Part of a small language model's weights.
Training: a variant of SOAP for these matrices, 765M tokens, 5838 steps.
Each number is 128 + 24 x the weight over its row's rms, rounded and kept within 0 to 255. Layers, rows and columns count from 0. Numbers have three digits each. The size before them is the row's rms in percent of the matrix's.

# layer 10 MLP down, 256x1024, rms 0.12, rows 205-230, columns 0-255
097:111088170135166106168109118137119103095124129152151132153120151125130106113110145131141129159125146145178146128165133129115124117119152089139139131123111117164063145061109118108098118147093132145179179132151077092122123131092130098120131185132122140119122138074084142109191100098128130135125159110123083112094118155119164155142085172148112146112137162118104118150129150115126145140110135117142094136152125159110118154150184131093129139129132158148132099116111136133180117170112177145141116151129162106122114095129140130096150097126120079146144142114184118117116129110132085152135111150089121078147146104102090147134145153096135139099135104122112115103140097103134130124135119127101162140167132118157090123143142142110130079165115111097127128122131133126168135110132118
099:135093090133093095141131103148105178129134134108114127145086126113144103074117170126117109126176163143126117139155124183072152111149147153141137129115142102150149134107127153117134120140120104122118089110129090135133099149113161101126163096118177142106107133147114066158139108108154132105130141133135150129095152102138133094115092132128116085087110136070105098161108136124107148158110179134143109141132157148153135119159127105149148087090103125158114136137122157155143145155157088123098085093147138157154123149150124137143117108154137110128168093075136129110140105135161148126138143138116164166117144121093165169132142128158118114131147162136133113101106115130151061133132139191128089102143114105091086189128150149141111143109134126151101156152138102118124117066108120
102:164115148144131154119110099169149123153141108176154152113119113185128098150100138120117079135118124131121110121121138206103129112141144095142144146131116133132193134153112128100151123120131175100145130139143125145153091133110122121136079175152126139156116102124128122145151105061158145086098130114129156115145181096103100107138132096106115126151120143112150138108128084088121135100107120146101120150145080135089173124102149124102157153118128114166138161100138137172121119109108113146089106122132166118115133124173116060096093103101123152096135127094134157130121165121155103105127120098158138108100147082123132151111128108130120126140113107121109160095155093138136124158091147101093130123119117142150101111110156121125094135087163151142072123127117122171144093161119124
096:138169144141171119112148130116119118072078171146179128113169155130134098131110109102129150159122144123100146089200124069141091082114141129142112120145165043134117123133123125143146158092129089109163122100123123134131157141136137129153166145097124096092119120119110104107096092153116120109159142132138085136113118127135116121122145137143134158121164162071099106133125175135121069149149142149138122143127110126112074109153135123105128134148114115152130134156134088128107161109139130103110126120136088126161156123137110104109155179157110118128145094119118083169125163129151116135135111119106169110132158183144119095126074135117122123112134127157138096115172109111105151123128166123118125153126145142136099141153132119133121101109129120167137130144096126082093141099146115
099:115129152160146139192078119146119098152114100151177110086109122115100130114143155090093124139155159122117081124126073157141107169104154139113120101137114086140071122136101116084115116130123132108182116126087140168137139123135145133114080130122118165156109106126107158140121127103125126133124151105130115148108105166141157135115165111149135121123075096129120128095148156126103144142124134067111163149115109054096072135067096165143109156118107125116141141160166105148140109126126160180138169125098118177089165119136079120107130166158082098098163121122162097089114165098149119145138139110136121150088134108200114164205142130081178125131115137146116100130119114155172127085135128153132149116162171118153180121144133095132132130120123120099147104128176152120127134191097149
100:101092155093118123155121136186120116160106100135144085134109155106134149142150107120154132113058115100102091139118137065121127104114130130155140083160150061147156151111139092145079111068136117118159116102124094113159140125151128134110128131143165146131150145131085148147140103106112091100140085113189149129073123081119120152140125151120141153109163142180130090118133124143131168133112136166093053109164121141176083146126125141172105137109124118148164114154131151181134072141116151155135116115155147085119135132123122118130148051153174086120189136114103107086107147147156142118111165165157141161116140157124138092120169173109130086173153109129133078162078131120150107146133137083123142131146095137151142122104104094114174089130131132120107135110137117154126149105194132
099:122126133144139087123119155143145149150150102176130123115154112133108147114088148141141150127105126154146105123096111112163124085107132115095112124090132147136163120170148125111135164117150088158111138120106125114128133143146101153129123157107165022158113125131127099141126093118159129116095079125164135153122135125187141150083129151079114089098076133084143106097099144124108144112140164116139144145177115121116095126117125199146150140150122099132125117124123115116111137133157079106106145095114143171143107121106138139148121119085124113132150130102078156136132128137144131130136109101102098141089149143108181097151129175104090123133143176125130138108198131112156115088142187123160124125093125151123118123152167125100117129157095133123084139133105099042118110153111171
098:128125127126121140153154078186148149141100122108107126133125145099133134168105127125071129135048108160141103144132144141149125112132156146121170097132156168165128105116131102104089107140097135122125136142163102126095109132118061115121154148108111119119119098116123135104113139145161082103121160115129099115109129147140126115136114144151145170126100119161133117117106115136132090166074151121176162105120182124176132163169101150127112160137138130158128160154146132104157090153142115131101097123147133110123143146166176128100118154118133089118158180149119156166137072125127141136114112153135124132128149115072132144119175128128147119131115145136162132131133101158161107143112175120090135133146137132114126101134143116121092150146092122086125138117106123145141132115145121
099:116082119126115119104123132117121180103118119180100101113145122156141107066130152148062159127132131106138126154142135115154159153117133121153118088098162135121140105148124104140107107094110181128159159128088099113176142139146123151149144149119157083121115118116122122176177123110065158160136132107121137173146156134115133127108096129139107124135154127078140137156140106179174123141106126173130159104122125116136147144092156111137097125153098128143116113105110059135130132135150123111077141135145169071147183126149147175080077131123157147126130117127158108109113125135143154131127118110127095135103158119179127150156094104167127133146131113083128093099123114088135122155143110137125140092136163167135133134138093097134139145145129100135114177110139129126096085125144165
099:137155146145144148078105130124141155127141119103116114136159077115122167147107145081094119175125111089139120113111131127147121136087122156148161140103109140133128134160147111134129109128121162113162145121132102103155089140111170146127104134129109112143146141121156144120129154128120147126135126141097125106122112104097101147164115159143113135153162106082131180146149145137130087090136112096174112161112157140161133157132132121130185182091144094145127120177141092127138126116155118108156150104127117118181153100109161114121139124141132147122169104129107148124131123128133182114187099115129130156162143133119176130144129110190132155146125137120150116149153103109184102130127071142113119130139139169077144095128107144110149141131161120131143107131099148139163106121155159
100:152155124116171113116095153107068099143147144088124148117120113149122167120146132147103106120140167119101166103104109181061094135093140115153143152131126124093118118096111130098156100092138090102143128104147144141137142114175148147115123050173121121137150112101165162145121139090155144143117128146160128113159142133097149156125146126143159113159154101104120130093139074144126122122078113156139155120143154148133161125150095172091146156135085139163135147130137150113101122111121156133142153113101116140100114131102146129138156125114186108137105119141117117143135111104115142126118113102122113130106128117115165136088127139110149146140136095162123166109095143111144111147140144135125177133128115112090109125170094136111122163114130147100123104153132162084134095146106168
098:156138189094108135165121141148070134148105108094120133118163137143124130097144119150102126104134082162141135136146136149138184140176143153173142143086149125169097105140134108140136106106135157101127143145087152143117086123163128085171112119138094132109140121148147147141108131134140108141157101128134122137115138129093175130121136095142125114174121098139086126087141130119107140146120133125102173082119143135129143145118149096109173103125144137162108106122124127145159149172157135137132118140125123119160118157153113113108061117118074147175118092129150111140165134169107148117137166141116090104092093118107162116145144153126122148148149092112148141127127107110134108139128088159179110181135115102112138154077139127137183132123149141165116165127093118133122148134126127
101:115148160096166129128126122110123102107100139131136128135131163112115166130133127161145103090168087075140142165101135133175145085115138170095122114160149120119146113113125093112120125154131173096106110108169111138118148139122133219114114129158129107131155106139117139110173144138165130163153132089154115115130142134093120163128137092098146112055134133114114106129137145123157141113107142143172138106156124126147130102111102107187158148128135129161097107171107142149105155125151156138134158102145145132187116117120122118129104100116132120112119127120103149131146099103107147139140100079099134078171117119140106156140101159110110130097102098138115125118153118143152122116084101124116106116119082111109158099124140114114083125139106102107140112128157164135125069140095091
099:152112126127150127110132038177091112147131110122182140147134150148132151129107176096137131106127116185115132101080099147167149096099176111176144134116073162133159159160119137122124134165083136119135108111174146101105133142124125163110111116107111124130098165159148177106119134143122138148124109131106074098106121126122128107099117118159177182105139123140117129098109153148098091160112077102090119152141084120145102088118091131129114156133118111139137113144093116098126107132176110117127142121135120148121113171158131140084132141119137152101144125144106149150168141105155099131092119114131117145133130120109130130132129126084178113122101127139122113096133128120142117156152117139143156101092112143128089152148151118086164122077105133144162146122125171135158137120151108
100:153116157148133155120142133129136140123136138131122152117114136129198148109133157149122160118171171135098121111099150162120100142114110132123178080155158151121165148096124125139118083139122124147145165116130130145116142146139110120137164106177173121147152128125129133114109105163146125125128110123116132130154165163173129111140106133123129165125123123102112090133155124160097131098124113096123157121131149085112134158106164158139145143123086095134129158084134105137121085110134122130148151151124104153123133080163153128110165079113123132133158113109106150147144132110104103097168161091142117133138118122145174154108096153112117135088136106134119114154135158183082115147125131125114113070133133143142109087123128095148118123189096130116140102092105131104116140146118101
103:099105139108062137154166107106116116119121088088112131167116163147174124125153164135162119129095137091112115173117107141119135124093115132123152137171115113139146096103113124168148119117123171150116089130071155096129085127132092145090060111086112183118111136150142103148164077082114121133171143100105119105150137088108143125115110110137114171145120129111135146127124098159100139130140131134098172147107166085081115095113106071125111122132138143105132147131105115133140128163136095122133111083110128148112130134109125074095129066145111077110152115139115172132130122149125117138152144132114129114126134138125136124116196092137106131139181124143144134128129147146166148162132148142189120100109127086152108088114116079117084067152144126122094112107135163137124119149173175
100:152130136140099151113126173118125128162098096140085108129104129090116120096132082108121088112189114095148116161145112099132149101148092165116119110169162138106159089154153150116144115140115114157144126128111132108142109119119152165118125111178139085125116139101161063132115106084131124121131138118135134123127163124085128099109106133159156127132103137092141158153138121107132116121115115130104141189106147093106131165152102143103123143145120119108080091074140145143120173148095122109139127145140136142152140116175117110113142120139105106123123125162122102102121108146135142108124110081116108135158117155157104087113145155152140167143143142095097096135102101168125171149124096127164144125086175150166108123117119121095147130115122105158092164145119152154119149140081159
105:101116117124177110101117121130090087136138157137122117108111106123128148132114131134127132112174136127107147130144098130146085134147119126120184115132060084098125168137136122096160083153112125116117118104118111124152078141154099095170114119104057180133155139158118130139143125125114118116153096141110143144122157109101120132109148150157146118104104074133125136134109132073126101159166155092126153124096132106149095113096145141166121121120117136142165145139134159122176117147115137134120147082100108132138158092124141154144125124144136121114152148109131144184093117121128115087127130110138090143170140107062111146096105104127105129120101119079107153147140126111149123107141105142140144106120118125125128079120160121116071141146115128118063142100134132107125095140099107
095:096141056173168162129122098150170138128144120165131145130181129123131119126181145111086114157124126116098111119127103138117102117153116120139095151127181107095148094125131138119151072195092093122158135161147156148045092138141113124083145080110110097142134103134134165144113134113116105120125111126124143127149118095107130082137139131125137126152115111147137146153147129126154160097174175160131133119142104114113151118083117109141094176133145156150119136084116119124118121100118105123112120120148126101174120135102118098104147140108157115096151130130162159101128127142121122111120178128138076164125130150165140136100106131100140118144145123145121093168090168127139092107119144139089100124143130182156111084099181101121098134118101129176126173138122097096161145122150133
100:161142117149137077106098140130152136153110129141132112134139121159130159152146113132134094151117075114128121095130113146111102123170111140109116121120192126123093127172133131152117119088145139143136105145115129127106095147114126101117136137133137125127137150121098144116161103132132125183137108179141139114105107124146142085135116125158118096113097149096091153194141116150164154119086086098102136101133105096151133114162111122147129149162147132154090117113140175142091068141132084130120134112165106096176137137119154131092133146184109126130072135120110106157141159160090108102132188162115168123156129146161083172154127138161114127173137123127132170134149136089077124106093139118136128172104120158117100113096132148120130126162143124133163124163123147112143130135128093
095:161101135127148151157212146118157129097137160119120079151075149084113119112107125144151083159113099073114146161128132146138122122119130111129124125124124150127174121127137128146137107102120045101181161099134142175135108150101120119136113160136113132134109112146170192088195074123119114109095165113112116132130138137143128124137152157119134131113128140069191111139163139150133153113131125126127139151068124125105175135096119116113093167126129134140120119151137131143143124128100128122078135117153103165164116150096132147138175130103134161180111097173169092119146148140096091142135130120099116137128139106144155112115121183102109111120142143102126139146117115120102109096118137123117164125171130172161107180182116134121128113143143128141147137153141122135145144110111117
101:155138130105139128144102164136155126147155091114161154094160110124101147095124140114067110168097150105160155147110187125119115133118140138147100141127130134142096114101156134119082088139131066127141155136132148144115147119092092121157088126134151112129145106100119162105130098089134098089108125126123133164159126137102082145109089093172149100077113126126114109112114123125137115114091124099102174116136161125140147092168120130155132150086144145108133148124105099136172121157120111163163116107155155141082144143152106111133140131115129118093106119159110116131132099114140154120125133176136126099084133154115151118141144126143170131133134095152130115097136136139087129132115097129124136161096136127136114108120161152100161088116096114158172171131168124162122141127110098
097:153100115145130122068139125136146099138145134123151142104154118140094150120164120143129142135156118103130143104143150130105152081078119145128096154112140153141100090173151145164163151124124167138096130162146127114077162110117119113174114158102145148097146152103169140158135105129098103115131116106107164133102103154110122112100108156107178132132082133111161107140152116091136094101110138133108155171148129173122101126135111133075142137114108145149128156150118118084114134164117116109126129136081045138133147086149099125111127131126108125131104107116097135155168132135102150116128122101052108113112113123128116129134127099098139143060147133124131145109120156182093150099155152103122124134145131158138154100147159136099096106166106102151135074128158177142118096178128116
103:125114181148094134094117146139153147145157154091136115149159121150091125177104122137145198146103138098104076157107159114127110115088102113136129119170147160125145114128169096124160171146122086135136115099130133144083113106094102123092098160105131149125166118150113136130154129135107147099144121136102150150131125149116104125105166129154144117142118157135169114154131159142105137094146187138122211140164158125137111100152097114081121153101158145119150125160157114110125152124119133114123137122126107092107088132132172129118145130168131123096099131122108162156126117128172143156157126091160151082146123091154157155146109129127110113111135117160150113123139125141115131144135121137148128132142145146119161196138109142143161129130119140081152106147135067152143104149129143
097:111135100156154135133133122136094129108114133115094158165079099111137148147172148126084130163141138133148133104142145129146142132119162162156135093134120154131090121146121148134102127119152113125149141137164133132113086149116150136115105126154138118121087087105116128080122105175128110109099127096131133155090150114120109132110120132154110127099090123137152079168183130135146117171105129160147116138110122094107106161106157147165129059170139112132157114139116105131147118107127127106103139138120143131138144124126142152129166134132135115167084094164129097120115130128144123116156097158122138111154138090137119144126060145102120117129120146125086077100123162096137128141099095158091150131160126126158155124096165119165124120114120146125080126122100081104118144100099128
098:141139119114135092146100120151112138090131109103145127143129102128122139150156134174157132108110161141119093122114103101150123130127144127120133132145127123105116103110147169151128139148109167104116107143133152125100178125122126112142116117127116146139101145154124112133115142089084157106122122138148137108119140139136068151142082092105128127129149120110148115190108148144164161143163142157123104168114155148150110098125124129180144113115164145158092131163136074171108117075136126136123124139095145179118131109168134152124116174120114100121178098118099133154166123114122119141136113143124146165140131119156119145142111120145144087127099110121104114166177091094139108094125132140114144078165120081135146177138140130062116187146122113110119134142152121136135095141157116